Weights of a small GPT-style language model, trained from scratch on English Wikipedia: 75.2M parameters, normalized queries and keys.
Each number is 128 + 24 x the weight over its row's rms, rounded and kept within 0 to 255. Layers, rows and columns count from 0. The size above them is the row's rms in percent of the matrix's.

# layer 9 MLP up, 1792x448, rms 0.0564, rows 848-967, columns 56-111
size [ 92  98 102  95 114  98  99  96  97  98 105 107 103 102  94 107 111 112  95 101 106 112  95  94 105 103 105  97  97 104 101  85 106 101 107  90  98 101 103  91  84  97  95  97 100  96 107  92 101  98 101 110  87  99 113 101 102 122 104  88 110 101 102  98 105  93 102  98 102  98 103  96 101 110  99  97 101 101 106 107  95  96  90  94 110 103 101  97 101 100  99  97 104 104 101 102 107 102 103 103  90 101 105 106 101 100  98  89 103  99  99  98  91 100 107 104 100  99 111  99]
[[162 160 146 104 161 107 179 163 126  98  85 150 113 113 181 108 119 123 183 156 153 156 134 121 167 143 158 168  87 153 125 109  94 121 150 155 135 152 135 156 137 149 143 170 151 133  84 127 152 132 104 132 167 162  99 136]
 [121 119 132 173 109 146 142 127 166 128  96 161 154 133 158 122  93 118 171 116 151 172 110  92 119 144 146 124 102 123 108 118  60 109 125 107 137 105 113 108 134 134 113 169 152 110 100 154 170 109 174 124 114 136 111 106]
 [109 138 122 147 103 143 127 162 110 100  93 138  88 147 123 136  69 139 148 148 175 139  90 175 116 170 116 149 129 121  87 119 145 107 139 150 140 106 103 119 126 119 121 200 108 124  83 127 158 101 122 140  85 133 150 126]
 [121 116 115 149  92 101 117 174 145 153 106 133 114 173 133  71 120 159 168 123 140 137 127 103 147 117 166 135 121 105 120 177  75 103 119 104 127 133 112 125  62 151 108 164 166 123 125 124 147 118  95 118 124 148 128 198]
 [149 145 137 136 134  87 141  77 142 133  98 174 137 132 151 111 124 133 138 150 146 136 104 152 146 150 143 180 122  62 137 158  88 131 133 144 111 114 148 132 104 114 104 154 166 155  99 158 180 118 124 123 129 107 124 153]
 [114 157 110 138 134 117 133 134 117 116 113 129 147 131 136 124 130  97 137 113 118 108 107 131 125  81 121  98 138 101 161 128 104 138 124 120 146 122 145 135  87 111 143 148 197 163 135 156 144 126 119 126 102 140 110 171]
 [134 135 132  92 126 145 138 113 122 130 112 169 143 142 144 115  92 166 142 136 134 128 104 180 152 121 145 128 132 145  52 137 145 154 132 118 109  99 101  97 149 107 101 116 131 128 109  60  94 122 185 163 143 162 184 148]
 [114 115 106 137 117 151 134 128 123 142  91 123 129 149 138 121 126 136 123 137 177 147 149 135 103 131 133 125 120 116 112 121  79  93 146 156 118 120 138 135 103 153 127 188 139 115 124 153 146  95 150 105 139 102 187 131]
 [139 132 114  88 157 109 117 138 129 143 152 159 104 102 134 128 103 136 155 121 189 132  96 132 136 142 193  93 117  99  99 138 137 152 109 108 154 134 139 124 110  96  88 153 121 125 142 145 154  71 169 107 148  88 192 120]
 [157 200 125  83 101 115 133 149 149 128 136 152 154 128  92 132 153 143 148 133 133 144 152 156 154 113 114 113 158 141 105 119 144 163 126 138 119 101 156 119 122 117  94 145 142  96 121 122 131 151 109 104 163 161 170 155]
 [136 127 124 103 150 100 162 181 142 130 107 116 100 150 119  81 155 106 155 100 136 144 122  98 124 144 169 150 108 103 107 125 174 144  94 128 116  98 142 134 115 125 155 127 124 110 104 106 123 122 144 123 113 120 190 125]
 [122 149 145 203 101 109 123 116 110 182 129 130 110 112 130 126  97 105 135 103 124 126 114 164 105 111 147  97 122  67 137 154 135 166  97 128 120 110 108 152 144  96 140 128 128 134  83 133 168 119 155  91 145 147 154 134]
 [110 133 148 135 119 120 180 126 106 127 116 102 136 111 120 148 127 104 114  92 151 174 136 175 116 125  97 173 128 144 102 166 139 125 137 157 124 104  94 146 113 111 189 111 140 132 154 149 142 150 144  91 148 136 106 130]
 [133 146 120 155 152  98 156 125 142 157 136 107 147 164 110 127 125 123 146 118 138 137 112 113 174 140 138 146 124 109  98 147 124 151  91 125 143 134 126 132  93 125 115 150 166 114 144 131 153 108 132 119 148  91 119 167]
 [129 153 156 124 101 148 159 126 129 152 107 162 132 111 148 129 141 105 161 151 137 135 138 140 104 127 155 132 108 144 124 127 136 160 142 183 142  77  80 119 117 164 142  75 126 143 171 147 170  87 155 156 116 149 189  90]
 [140 127 111 102 118 122 161 134 137 116 105 131 138 123 102 128 155 108 172 149 120 156  94 148 111 152  85 108 106 165 167 145 131 122 150 149 116 112 135 134 132 159 112 150 148 138 171 123 128 108 134 140 147 142 129 118]
 [126 128 171 171 120 131 157 137 188 166 102 104 139 152 134 117  86 162 164 135 133 106 152  98  84 147 135 170 109 121 120 138 106 137  98 131 165 118 116 168 178 130 126 119  85 108 122 170 174 136 160 161 110 140 140 145]
 [174 147 115 109  90 101 148 119  92 195 129 123  95  92 153 111  93 174 108 124 127 148 101 109 135 135 167 145 136 118 120 129 116  78 123 136 118 113 136  90  87 162 118 147 164 139 124 135 154 127 165 147 109  99 138 142]
 [ 98 120 145 145  98 150 161 156  80 150 100 106 114 108 116 142 111 144 160 127 158 129 118 158  75 104 131 120 152  88  99 118 111 110 138 163  94  89 145  99 106 108 125 141 108  75 139 132 164 113 156 158 136 123 139 100]
 [137 160 129 142 106 103 123 123 143 148  88 153 127 150 163 110 126 117 168 114 110 123 151 111 100 121  97 170 123 106  92 133 174 156  74 114 163 125 173 162 134 135 133 150 141 169 143 115 126 100 121 105 141  90 169 135]
 [146 148 149  96 119 129  87 151 115 113 120 126 143  75 103 139  84 156 157 138 164 113 130 108 152 128 140 141 133 112 138 126 121  71  74 162  96 112 125 115  94 168  99 109 146 136 110 102 144 120 139 151 155 164 160 137]
 [108 155  90  80 151  98 115 125 107 101 144 160 146 127 104  79 139 146 150 139 141 119  90 157 131 148  98 116 105 134 120 131 128  83 119 109  90 108 161  98 117  98 166 110 123  98 154 118 137  95 165 108 174  88 105 108]
 [147 113 106 190  68  89 127 123 150 140 157 107 105  97 160 124 146 148 129 110 167 140  54 133 104 136 166 153 133 122  88 145 135 147 135 149 159 168 160 135 129 152 111 118 123 173 131 105 120 114 126 135 133 154 146 112]
 [117 142 161 130 109  86 153  89 130 108 111 124 117 142 130 135  99  85 175 137 124 140 139 130 131 112 103 118 123  97 168 153 130 139 131 125 111 110 123 139  89 145 166 146 138  97 159 112 138 144 126 133 163 149 121  98]
 [120 119  95  96 123 117 100 139 151 120 124 155 129 126 127 119 105 113 167  83 105 107 114 120 153 121 131 110 133 136  85 114 160 160 140 132 107 137 184 109 116 136 129 139 155 161 131 119 120  81 149 158 145 187 123 146]
 [145 120 145 109 136 116 116 119  97 175 135 101 135 160 143 173 124 175 131 105 167 139 136 147 121 101 147 155 111  99 109 144 139  94 116 195 125  92 134 121  88 148 125 139  98  86 129 171 176  98 137 132  85  97 151 184]
 [105 126  95 113 117  78 110 152 145 126  94 124  79 168 123 150 118 156  87 113 113 119 105 117 119 112  92 107  98 134 129 117 104 133  73 117 125  88 139  91 150 120 127 147 150 159 125 168 139 109 125 110 153  97 113 118]
 [154 142  83 100 118 116 177 121 150  95 151 103 141 127 160 130  80 141 126 109 139 141 117 118 120 118 126 153  85 108 121 162 115  74 144 137  83 115 146  91 110 163 158 107 144 119 117  74 132 113 154 144 132 158 124  91]
 [178 154 125 106 117 111 146 167 122 141 122  90 164 111 109 121  97 161 122 129 116 171 136 118 145  69  93 135 130 115 121 105  97 152 101 124  93 122 143 121  95 117 154 142 146 128 122 145 141 126 111 142 146  91 163 175]
 [103 121 125 159 124 126 132 141 122 151  75 136  85 143 159  96 139 158 174 115 135 166 145 119 111 134 164  91 155  69  64 124 147 131 122 181 150 110 132 120 101 133 145 154 144 124 110 128 155 133  86 124  99 133 164 144]
 [154 134 127 126  79  97 152 133 115 106  72  89 156  90 129 165 139 171 115 140 107  89 118 142 152 101 134 198 135 120 130 134 148 109 132  99 126  74 154 101 123 101 116 124 118 150  87 175 105 123 146 150 149 140 121 103]
 [122 141 136 114 127  90 116 180 180 137 131 126 107 137 111 125 117 118 119 120 133 100 109 151 141 147 127 111 125 165 152 100 133 109 122 108 136 117 128 119 146 123 136 113 149 133 117 148 143  99 135 147 138 119 150 124]
 [132 114  82 174 107 106 153 144 191 115 148 176  90  92 118 134 169 202 105 112 143 122  86 114 186  88 128 114  91 107 142 146 123 124 132  97 164  96 112 149 120 150 114 126 153 142 120  89 137 111 119 127 134 132 177 118]
 [ 84 136 124 131  76  81 102 106 121 122 116 144 175  95 177 146 126 140 102 104 123 139  90 145 167  78 132 150  93 110 104 136 112 115 146 114  99  72  98 105 134 133 142 138 120 129 155 116 151 127 140 130 134 201 143 135]
 [ 97 142 132 153 171 103 174 132 144 111 127 112 152 103 110 143  89 101 134 124 133  89 135  80 116  94  99 162  74 145 111 183 156 154  99  91 150 122 117 137 161  99 148 115 151 103 127 136 135 113 122 105 144 131 124 145]
 [126 120 120 154 113 115 145 121 121 130 163 153 189 110 134 129 114 140 114 107 190 112 117  98 126 128 145 142 130 137  83 143 109  95 114 182 118 144 119 167  69 136 143  87 151 124 109  80 142 118 140 125 154 106 180 149]
 [ 87 137 134 150  97 113 110 128  93 119  64 155 108  81 107 154 139 126 122 140 144 124 129 129 142 121 119 127 152 147 115 149 141  93 125 115 110 114 136 144 162 135 149 140 137 106 121 133 149 105 138  96 123 139 164 101]
 [140 115 127 128 135 114 151 127 127 156 104 138 163 141 129 103  99  73 124 145 133 142 130 159 128 142 142 116 130 134 135 122 141 146  87 119 137 120 140 118 119 168 195 109 116 114 157 166 147 137 112 118 149 138  92 160]
 [123  89 160 113 143  99 114  98  86  92 151 142 123 147 116 149 107 136 140 124 140 112  88 124 137 128  84 143 102 105  93 126 114 130 117 117 107 123 148 123  72  87 103 126 129 117 175 154 155  78 140 118 164 150 132  89]
 [122 141 145 160  96  87 165 107  74  72 129 156  75 118 169 127 153 181 163 179 104 106 101 149 166 126 130  96 104 104 135 177  89 124 164 170  93  94 133 108 140 145 148 153 111 126 148 154 145  85 139 125 176 161  77 128]
 [155 109 118 105 130 111  93 139 130 117 138 126 111 141 113 100 100  95 133 162 109  94 113 152 157 144 108 160  96 153  87 152 139 122 147 118 121 124 126 109 126 103 137  75 156 127 111 147 107 140 142 145 182 125 117 127]
 [129 109 126 157  82 143 134 119 121 121 117 120 108  84  90 133 143 112 114 137  86 127  91  85 110 142  85 118  89 173 144 125 142 136 114 134 133 120 123 142 102 117 166 141 178 168 120 125 118 121 107 143 137 124 116 167]
 [105 149 136 171  81 127 146 117 160 156 117 119 124 163 150 121  92 135 117 118 178 166 118 132 154 137 108 128 144 120  88 172 189  84 141 156 102 111 163 123 121 166 140 159 203 113 105 150 144 148 114 137 140 113 139 143]
 [149 148 131 101 137 128 116 106 135 157 164 177 123 142 110 116  82 189 115 100  76 155  91 125 116 113  96 180 113 119 109 147 122 167 149 148 124 117 167 104  61 143 127 163 132  93 137  95  72 139 119 136 165 146 145 179]
 [136 159  83 132 158 105 103 140 137 164 133 170 127 151 113 159 133 108 139 143  71  90 144 155 117  80 136 129  91 170 134 130  92 116 116  67 151 114 168 102 125  93 128 136 132 159 155  94  98 145 108 109 109 127 126 119]
 [192 133 147  94 154 114 130 146 123 107  72 147 109  96 150 155  99 136 140  84 129 155 141 135 144 114 135 142  84 129 142 123 106 110 113 128 129 122 142 124 112 155 117 153 127 146 145 120 153 133  98 150 150 117 143 167]
 [120  88 114 169 121 127 123 151 122 131 118 128 153 154 138 139  86 131 148 134 111 162 119 152 169  51 137 142 142 107 100 153  87 124  71 147 132  53 143 101 116 142 161  96 134 144 138  96 140  93 140 112  89 138 115 108]
 [128 122  97  97 109 149 163  98 109  99  86 136 116 140 191 121 158  94 112 151 108 168 118 130 125 151 145 160 131 142 146 118 118 146  61 111 100  94 113 118 115 145  97 112 137  97 146 105 115 137 183 149 148 168 131 144]
 [124 104 127 145 135 126 124 199 158 160 119 111 134 142 118  71 113 152 145  84 114 143  87 111 107 150 126 117 103 142  96 127 101 122 119  99 132 102 155 169 108 123 131 135 114 126  94  90 113 162 158 127 114 129 173 165]
 [111  90 148 140  92 143 130 137  95 125 114  97 110 157 130 107 114 170 162 134 137 136 109 123 101 131 103 139 110 140 104 109 114  96 133 109 211  96 178 165 147 130  84 117 128 122 111 108 107  87 190 119 172 158 140 138]
 [106 165 114 134 106  86 108 103  96 117 115 130 147 143 168 145 105 144 117 114 125 138 109 115 121  87 112 166 128 127 129 135 136 106 135 118  86  98 155 123  88  97  82 145 124 122 160 116 109 119 112 122 189 135 119 124]
 [161 148 154 156 136 112 140 129 125 179 172 108 138 106 124 153  91 133 143  93 149 121 134 157 115 167 159 136 157 137  55 142 139 113 104 115  54 143 144  89 119 142 156 177 160 117  94 113  90 103 124 107 129  95 132 129]
 [ 93 147 126 117 147  97 149 104 138 115 132 145 160 143 158 128 109 138 126  94 104 189  94 153 151 139 168 138 144 139 140 102 154 128 154 187 151  97 164 121 163 139 136 184 159 137 133 170 173 143 117 152 131 154 157 159]
 [154 144 115 164  95 113 146 151 134 134 122 119 137 117 127 161  99 114 149 135 166 105 112 168  84 132 132 177 165 114 148 123  97  59 152 119 122 110 115  83 113 130 145 171 116  81 159 163  99 106  94 103 108 199 100 113]
 [136 159 164 113 144 108 107 156 160 187 126 157 141 105 148 122 175 142 100 132 134 151 141 118  98 116 154 105 160  83  99 170 158  93 134 172 129 120 131 158 156 179 125 150 116 200 119 117 158 119 130 153 153 131 198 129]
 [135  93 160 141 127 126 122  93 154 142 115 137 133 102 141 116 142 150 155 117 148 192 123 146 123 150 114 119 121 118 104 128 152 100 139 141 150 118 188 167 159 144  82 111 155 127 160 153 156 101 104 157 143 107 140 147]
 [130 148 134 174 157  99 145 104 148 114 109 131 121 122 122 127 108 154 121 104 154 142 106 168 124 111 145 174 109  92  95 110 160  83 123 124 120 132 150 119  82 137 145 143  89 103 160 153 114 105  92 105 119 109 122 153]
 [154 130 159 120  86 128  97 103 115  95 152 120  96 113 131 148 139 182 165 122 121 127 144 116 164 121 151 174 168 123 110 147 126 182 110 186 113  92 158 148 135 130 121 146 105 139 140 112 138  95 118 139 149 106 188 106]
 [110 155 126 114 123 122 127 125 148 124  86 118 140 130 154 110 149 113 129 124 148 149 118 136 107 133 116  97 114  93 158 118 110 122 133 157 125 137 101 159 107 135 137 161  83 145 136 128 174  90 144 129 132 116 137 150]
 [ 93 102 102 142 144  91 108 119 154 109 118 118 140 113 138 120 136 149 132 107 183 157  80 113 115 111  91 165 101 153 130 114 124 109 103 166 168  80 151 146 163 137 106 140 164 147 133 135 117 121 140 129 140 127 123 167]
 [ 91 129 109 164 124  90 154 104 116 144  75 155 117 147 130 179  91  88 121 107 131 108 106 133 165  97 145 190  99 126 106 155  96 151 139 108 132  92 189  98  88  96 175 165 131 165 176 110 132 117 131 129 153 143 132 116]
 [157 149 137 189  70 124 154 147 127 126  99 144 117 132 129 157 116 140 125 120 158 123 104 110 164 124  94 101 113 117 112 130 105 110 133 134 119 110 150  73 107 140 136 124 144 156 111 195 156 146 105 146  95 139 137 131]
 [ 95 137 117 109  76  75 157 115 136  84 130 110 121 147 156 112 113 148 148 134 154 144 114 131 138 109 124 136 106 135 153 145  82 147 136 140 113 127 149 158 107 150 124 107 117 152 143 120 120 134 143 117 126 133 160 118]
 [123 135 134 101  76 116 105 143 133 104 103 134 118 116 125 146 170 125 129 115 123 118  83 123 125 138  95 115 129 122 143 126 104 133  92 110 104 109 165 113 139  77 143 120 135 156 116 146 146 106 153 162 128  96 140 129]
 [ 93 123 169 122 133 114 166 180 106 134  83 130 171  95 117  88 126 139 139  94 115 163 108 150 145  79  90 114 126 154 112 139 140 137 105 110 107 142 134 105  70 135 119 150 120 159 157 128 121 117 141 154 144 132 116 107]
 [128 156 116 109 103 124 157 161 157 155 158 156 128 140 105 137 126 186 115 141 156 105 132 107  88 166 123 130 135 115 123 116 121  89 122 172 141 139  90  92 112 134 127  98 115  68 134  80 142 134 106 110 103 104 124 140]
 [124 135 144  82 153 123 137 155 153 130 118 125  98 112 136 105  87  95 114  70 103 139 107 130 127 170 138 129 166 142 120 159 174 146  85  89 138 118 106 130 140 130 145 137 121  84  98 137 101 126 139  93 117 122 157 135]
 [124 109  75 141 128 130 117 171 123 115 124 106 108 131 110  96 105 171 151 159 104 128 138 112 152 147 132 164 140 129 102 126 106 129 116 137 117 100 169 103 150 135 106 105 183 132 116 125 144 130  90 132  96 121 112 112]
 [120 141 146 132 124 133 127 112  92 112 117 135 118 173 136  98  98 173 152  94  89 159 109 122 139  79 115 171 132 122 151 117 170 148 129 139 157 152 149 132 122  99 146 170 132 116 117 115 127 123 152 127 125  96 126 191]
 [119 176 150 179  86 126 134 125 176 152 109 151 129  93 130 143  99 139 107 138 108 152 123  94 104  99 115 129 144 143 130 134 148 147 146 139 146 115 124 144 128 119 102 162 156 139 160 186 145 139 148 110 107 108 143 135]
 [158 149  96 127 137 115 127 101 121 103  92 148 128 127 147 114 131 166 157 159 140 106 123 129 141 133 125 138 101 129 150 130 116 141 145 114 158  71 149 158 139 144 128 163 115 134 102 131 154 128 100 179 110 135 160 115]
 [166 154 162 173 119 119 164 112 108 160  93 131 103  68 185 129 141 165 177 158  62 120 134 134 137  69 173 106  85 113  99 109 125 124 129 107 155 147 155 148 181 131 149 109 116 165 127  90 117 121 121 119 156 130 141 107]
 [140 148 119 124 140 104 134 134 161 113 125 167 172 124 134 128 126 133 131  78 113 143 123 114 128 146 127 129  96 160 106 162 159 164 109 137 102 111 122 141 109 107  92 144 137 145 115  94 157 130 130  61 141 171 127 163]
 [107 128 135 151 145 129 116  95 123 119 104 150 112 163 154 142 135 133 137 103 150 125 104 159 109 166 164 110 159  79 106 174  84 134 184 106 146 154  81 180 147 123 107 164 147 126 134 128 139 124 107 133 136 113 118 137]
 [121 132 138 182  95 127 147 175 141 151 168  76 145 121 168  77 141 101 130 132 132 143 126 140  80 124 131 137 138 126 116 141 169 148  88 144 181 152 115 155 129 139 143 139 114 110 126 129 102  99 124  95 111 142 150 160]
 [148 132  95 128 104 105 120 155 127 106 157  94 137  68 134 130 118 151 119 144 159 126 110 132 168 130 161 129 103 113 140 142 115 108  98 156 108 118 115 103 132 120 126 177  89 159 124 138 158 107 134 148 148 175 118  96]
 [148 114 118 199 114  63 163 131 130 107 128 135 128 143 159  84 104 125 173 122 102 157 120 106 113 125 117 147 143 128 124 145 140 147 122 172 141  81 138 124 115 171 163 132 145 146 104 133 143 126 117 102 118 147 132 126]
 [180 130 110 131 131 116  91 102 150 127 148  90 148 152  82 111 142 120 174 129 123 154  98 148 130 131 105 169 107 113  89 147 170  89 128 115  95 137  76 130 118 124 163 126 158 124 150 136 111  94 129 132 158 125 153 111]
 [137 145 102 114 116 111 149 160 163 148 106 157 141 111 141 153  79 123 117 167 102 147 127 114  68 116  97 164 124 120 143 179  74  93 150 109 131 139 158 112 128 106 129 175 107 109 174 165 154 127 148 128 165 178 125 137]
 [153 122 143 123 114 103 154 142 127 105 142 137 154 148 130 107 145 149 200 163 173 131 116 169 116 147 116 120 124 113 110 140  79 142 145 150 112  82 117 126 174 162 126 160 151 117 147 121 108 112 121  95 115 121 207 124]
 [133 107 146 150 120  97 152  80 164 135 112  95 142 110 124  93 110 151 132 119 191 112 108 148 110 126 109 145 123 136 113 137 119 118 138 154 108 135 157 105 128 196 132 131 146 134 120 155 129 127 129 134 118 109 134 159]
 [154 165 136 125 164  98 147 148 148 150 104 124 155  78 116 111  95 100 179  59 109 115 123 134 165 104 161 168 153 107  94 115 114 155 130 110 156 128 139 142  98 153  75 158 139  94 144 100  96 134 107 115 127 152 117 168]
 [ 86 120 110  97 131 127 123 134 103 107  93 160 102 124 114 131 155 133 126  95 151 146 135 108 144  90 109 133 114 158  90 125 121 116 109 100 143 107 139 165 134  88 130 140 126 128 168 123 117 120  93 119 157 112 122 122]
 [122 137 139 127 162 125 151 129 139 130  85 124  99 108 148 102 100 140 179  97 119 178  91 168 101  99 116 165 128  98 106 161 177 122 110 168 121 155 170 147 130 158 131 146 119 125 128  86  99 133 147 123 102 102 157 152]
 [171  99 161 133 127 113 117 144 155 136  70 160 101 157 147 123  84 132 154 123 123 119 119 112 132 146 167  90 138 101 117 167 125 153 162 110 127 134 119 157 152 116 103 136 147 140 145 136 153 120 110 118 163  72 160 119]
 [101 138 148  80 159  92 148 120 178 117  59 117 126 101 133 102 130 166 162 135  92 108 132 146  76 150 115 113 103 110 111 168  99  77 134 118 159 104 106 122 126 157 136 173 101 121 106 113 165 112 112 131 142 140 101 142]
 [170 139 120 175 105 119 103 132 112 137 162 167 129 111 137 104  95  92 205  83 140 139 121 155 137  97 106 135 129 156 104 147 179 129 127 140 156 109 125 143 110  94 137 132 112 113 116 106 123 104 165 114 145 133 161 131]
 [172 120 131 107 111 136 152 155 144 164 122 123 136 119 117 108  77 126 138  89 149 172  87 137 143 109  84 125  56 163 148 129 142 135 149 163 157 124 153 115 118  91  98 154 152 131  83 152 153 117 148  94  95 108 105 136]
 [107 120 147  99 137  95 150 113 119 125 149 157  85 130 154  86  99 182  96 156  90 140 128 146 150 141 126 123 162  83  98 137 141 171 132 122  46 126 143 160 100 134 160 139 132 176 126  91 161 112 171 115 171 116 132 130]
 [139 110 155 111 114 128 126 160 109 157  80 127 135 107 130 102  85  93 115  92 146 125 111 151 155 131 161 136 113 120  94 129  94 145 122 120 150 125 101 124 147 130 154 109 141 116 141  93 110 147 150 153 118  90 155 155]
 [148 131 168 145 111  85 155 122 134 130 130 117 150 119 134 132 154  96 200  98  89 126 137 148 162 150 146 135 134  86  87 163 168 168  94  96 162 119  94 128 148 129 108 118 199 145 160  67  91 116 109 148 126 109 105 159]
 [118 125 110 117 126 128  71 145  86 133 120 143  92 101 121 124 120 148 191 147 107 102 111 119 164 112 121 124 141 117 165 160  74 118 171 111  90 123 160 104 129  95 110 147 124 118 138 132 199 113 123 142 150 156 121  89]
 [133 142 156 135  66 107 103 129 163 133 175 117 117 105 183 160 112 120 115 122 115 142  89 118 151 118 148 137 114  90 109 135 140 145 146 102  85  93 119 137 106 121 116 146 114 154 106 143 162 142 128 140 164 136 122 125]
 [109 123 136 161 116 106 122 144  98  67 102 150 121 146 135 160 146 115 101 159 124 139  99 159 190 136 131 137 130 173 133 147 124 114 178 120 101 125 111 122  77 134 155 151 159 153 111 149 150 141  98 126 125 144 146 140]
 [142 128  71 119 129 105 179 137 118 103 132  96 129  94 108 130  71  95 129 122 169 125  87 129 124 131 161 145  97  95 120 137 140 124 126 106 143 164  99 120 131 157 163 139 122 143 130 127 181 131 127 103  91 112 147 140]
 [ 99 151 130 118  95  90 114 130 141 110 107 128  78 118 156 128  84 105 138 110 151 135 124 161 150 148 146 155 140 131  86 179 179 134 145  90 118 152 110  92 134 100 153 143 137 153 133  94 124  97 151  98 158 113 112 129]
 [104 142  74 109 112  92 134 139 131 128 132 103  94 139 149 121 122 101 113  82 155 168 124 137 149 140 123 135 114 144 104 171 131 133 131 139 106 108 167 115  94 108 145 165 110 150 139 138 119 132 135 101 113 132 134  87]
 [134 128 108 138  93 121 149 125 173 164 162 152  91  89 136 127 120 130 100 117 158  96 154 100 124 150 112 127 137 101  76 133 165  98 145 127 123 102 112 132 129 131 142 122 162 105 134  99 160  95 126 111 134 148 135 134]
 [142 111 146 148 141 120 159 167 112 113 123 129  91  86 124 116 133  88 167 116 113 138 118 132 124 145 115 125 149 130 118 150 146 148 119 113 141 112 127 135 123 110 121 135 123 125 134 102 111 128 109 169 110 151 129  94]
 [ 92 157 163 159 116 116 170 118 159 155 105  96  99 130 145 124 126 134 117 115 113  97 124 126 149 102  94 169  92  95 124 142 151 136 147  57  97 122 114 153 162 143 175 176 132 140  98 130 104 129 164 148 154 175 129 138]
 [ 90 116 147 143  85 100  99 157 103 165  98 157 111 142 143 100 114 141 123 145 119 136 135  91 161 111 179 160 139 127 158 115 115 118 162 131 123 141 135 157 121 119 114 124 164 137 127  68 174 150 114 108 150 139 138 145]
 [129 129 128 114 131 116 128 131 135 159  94 125 141 138 149 125 113 104 151 105 146 150 120  77 137 117 133  91 110  78 115 139 145 151 126 101 157 122 161 143 166 122  98 167 138 136 137 141 143 141 102  85 141 111 150 122]
 [108 123  84 140 138  90 103  95 160 156 104 143 140 119 151 116 122 150 132 169 140 112 112 183 115 151 138 124 127 131 109 136 132 111 170 149 124 105 159 110 120 116 127 141 132 104 135 139 152 130 115 144 148 153 142  90]
 [142 136 110 181 148 114 168 141 160 130  86 132 127 102 136 153  82 127 150  89 149 120 136 114 116 102 146 159  92 131  95 112  92 144 111  67  97 107 107 125 149 124  88 120 143 141 124 147 160 120 133  87 124 135 155 119]
 [148 131 107 137 115 142 126 123 198 104 107  94 143 121 122 112 129 115 104 125 136 113 130 136 133 128 135 135 110 139 106 138 157 166 138 126 121 114 132 146 103 140 119 176 152 136 141 155 134 115  69 151 139 122 162 129]
 [122 166  92 147 119 134 158 131 177 122  95 118 145 105 122 137 174 149 163 106 126 196 112 112 146 136 146 180 100 154 106 146 109 112 134 166 154  88 116 114 123 126 117 123 137 116 117 170 145 119 102  93 148 111 143 131]
 [138 100 113 142 114 119 124 137 110 165  81 143 126 111 147 144 160 118 123 115 121 200  97 131  87 131 183 101 118 130 134 142 109 116 147 126 137 121 189 177 133 105  92 124 156 137 112 126 151 132 120 142 105 121 133 122]
 [123 130 135 130 128  98 119 148 109 141 139 109 145 134 125 115  86 139 188 101 101 152  92 160 146 122 120 147 130 145 132 132 139 133 135 104 107 121 154 147 105 137 131 136 143 124 135 101 132 156 166 130 144 129 132 152]
 [114 150 118 124 125 121  83 109 162  94  94 120 122 120 128 104 113 157 133 127 114 162 149  90  93 170 142 165  93  99  71 190 130  94 111 120 115 134 143 140 118 135 147 186 116 122 201  90 143 117 122 124 155 133 119 139]
 [105 115 119 115 150  95 126 152 154 125 115 161 123 127 129 113  73 139 153  85 125 145 104 164 137 149 138 157  93  97  85 144 158 166  62 132 138 115 145 120 145 151 143 163 113 172  88 113 108 151 125 139 144 137 149 133]
 [109 140 116 153 118 124 202  99 132  89 106 110 123 134 116 118 151 117 128 124 166 130 156 130 115 135 121 144 140 158 146 132  68  98  98 127 134 129 122 118 134 108 147 155 114 125 135 125 144 123 108  92 112 107 112 128]
 [161 146 134  94 166 128 153 137 108  92 104 168 117  97 117  80 134 136 143 138 121 121 114  95 144 111 111 122  95  86 150 130  87 112 122 167  82 125 139  92 113 167 164 123 149 112 101 135 176 109 107 134 117 127 134 136]
 [120 146 147 112 131 120  99 140 159 149 118 156 132 159 113 108 111 152 131 118 100 149 109 162 101 129 106 134  81 163 135 107 138 156  91 122  89  86 168 116 135 151 133 157 132 135 141 100 128 123 109 168  96 133 149 158]
 [166 156  76  79 118 116 112 105 101  88 152 123 120 122 125 147 165 122 109 109 100 103 110 131 151 108 154 150  92 116 112 168 127 139 131 102  98 158 158 133 112 137 123 141 117 148 134  66 106 111 144 108 110 176 122 124]
 [112 156 100 141 116  99 113 163 138 106 159 141  97 138 134 105 173 112 100 109 112 152 102 108 150 131 107 164 107 152  83 154 103 142 110  98 144 136 123 151  99 124 163 132 147 134 153  90 113  93 118 133 102 102 173 162]
 [131  93 135  91  93  86 128 127 145 117 152 132 117 156 139 118 107  97 154 110 145 127  79 139 139 119 122 148 103  87  77  98 101 137 125 130 132 115 136 104 135 117 139 128 121  94 116 148 101 114 133  84 162 174 154 121]
 [132 138  88  97 133 135 134  96 142 109 153 136 148 117 133  98 151 102 128 149 132 168 158 145 138 136  74 166 124 131 166 165 140 101 139 167 135  95 141 122 118  99 135 153 155 145 149 106 154 129 122 109 114 184 124 124]
 [188 137 108 127 130 112 142 159 133  79 120 157 158 118 130 117 120 119 121 106 144  93  84 101 129 111 165  97  87 109 141 145  91 126 123 108 106 106 131 125 149 142 157 137 152  86 150 177 174 132 156 184 126 141 139 158]
 [113 106 133 125 108 134  91 104 113 139 119 118 143 128 127 112 117 172 124 136 154 143 119 114 147 145 119 126  95 128  98 154 130 136  93 143 127  90 140 133 114 114 106 117 112 160 143  97 169 139 140 124 170 112 117 163]
 [102 157 138 135 144 154 136 143 149 139 116 145 143 117 117 146 122 130 137 135 138  99 120 167 145  95 107 137 120 128 140 107 112 142 145 151 132  93 157 139 134 150 118 117 139 124 119 167 123  88 101  92 128 140 137 163]]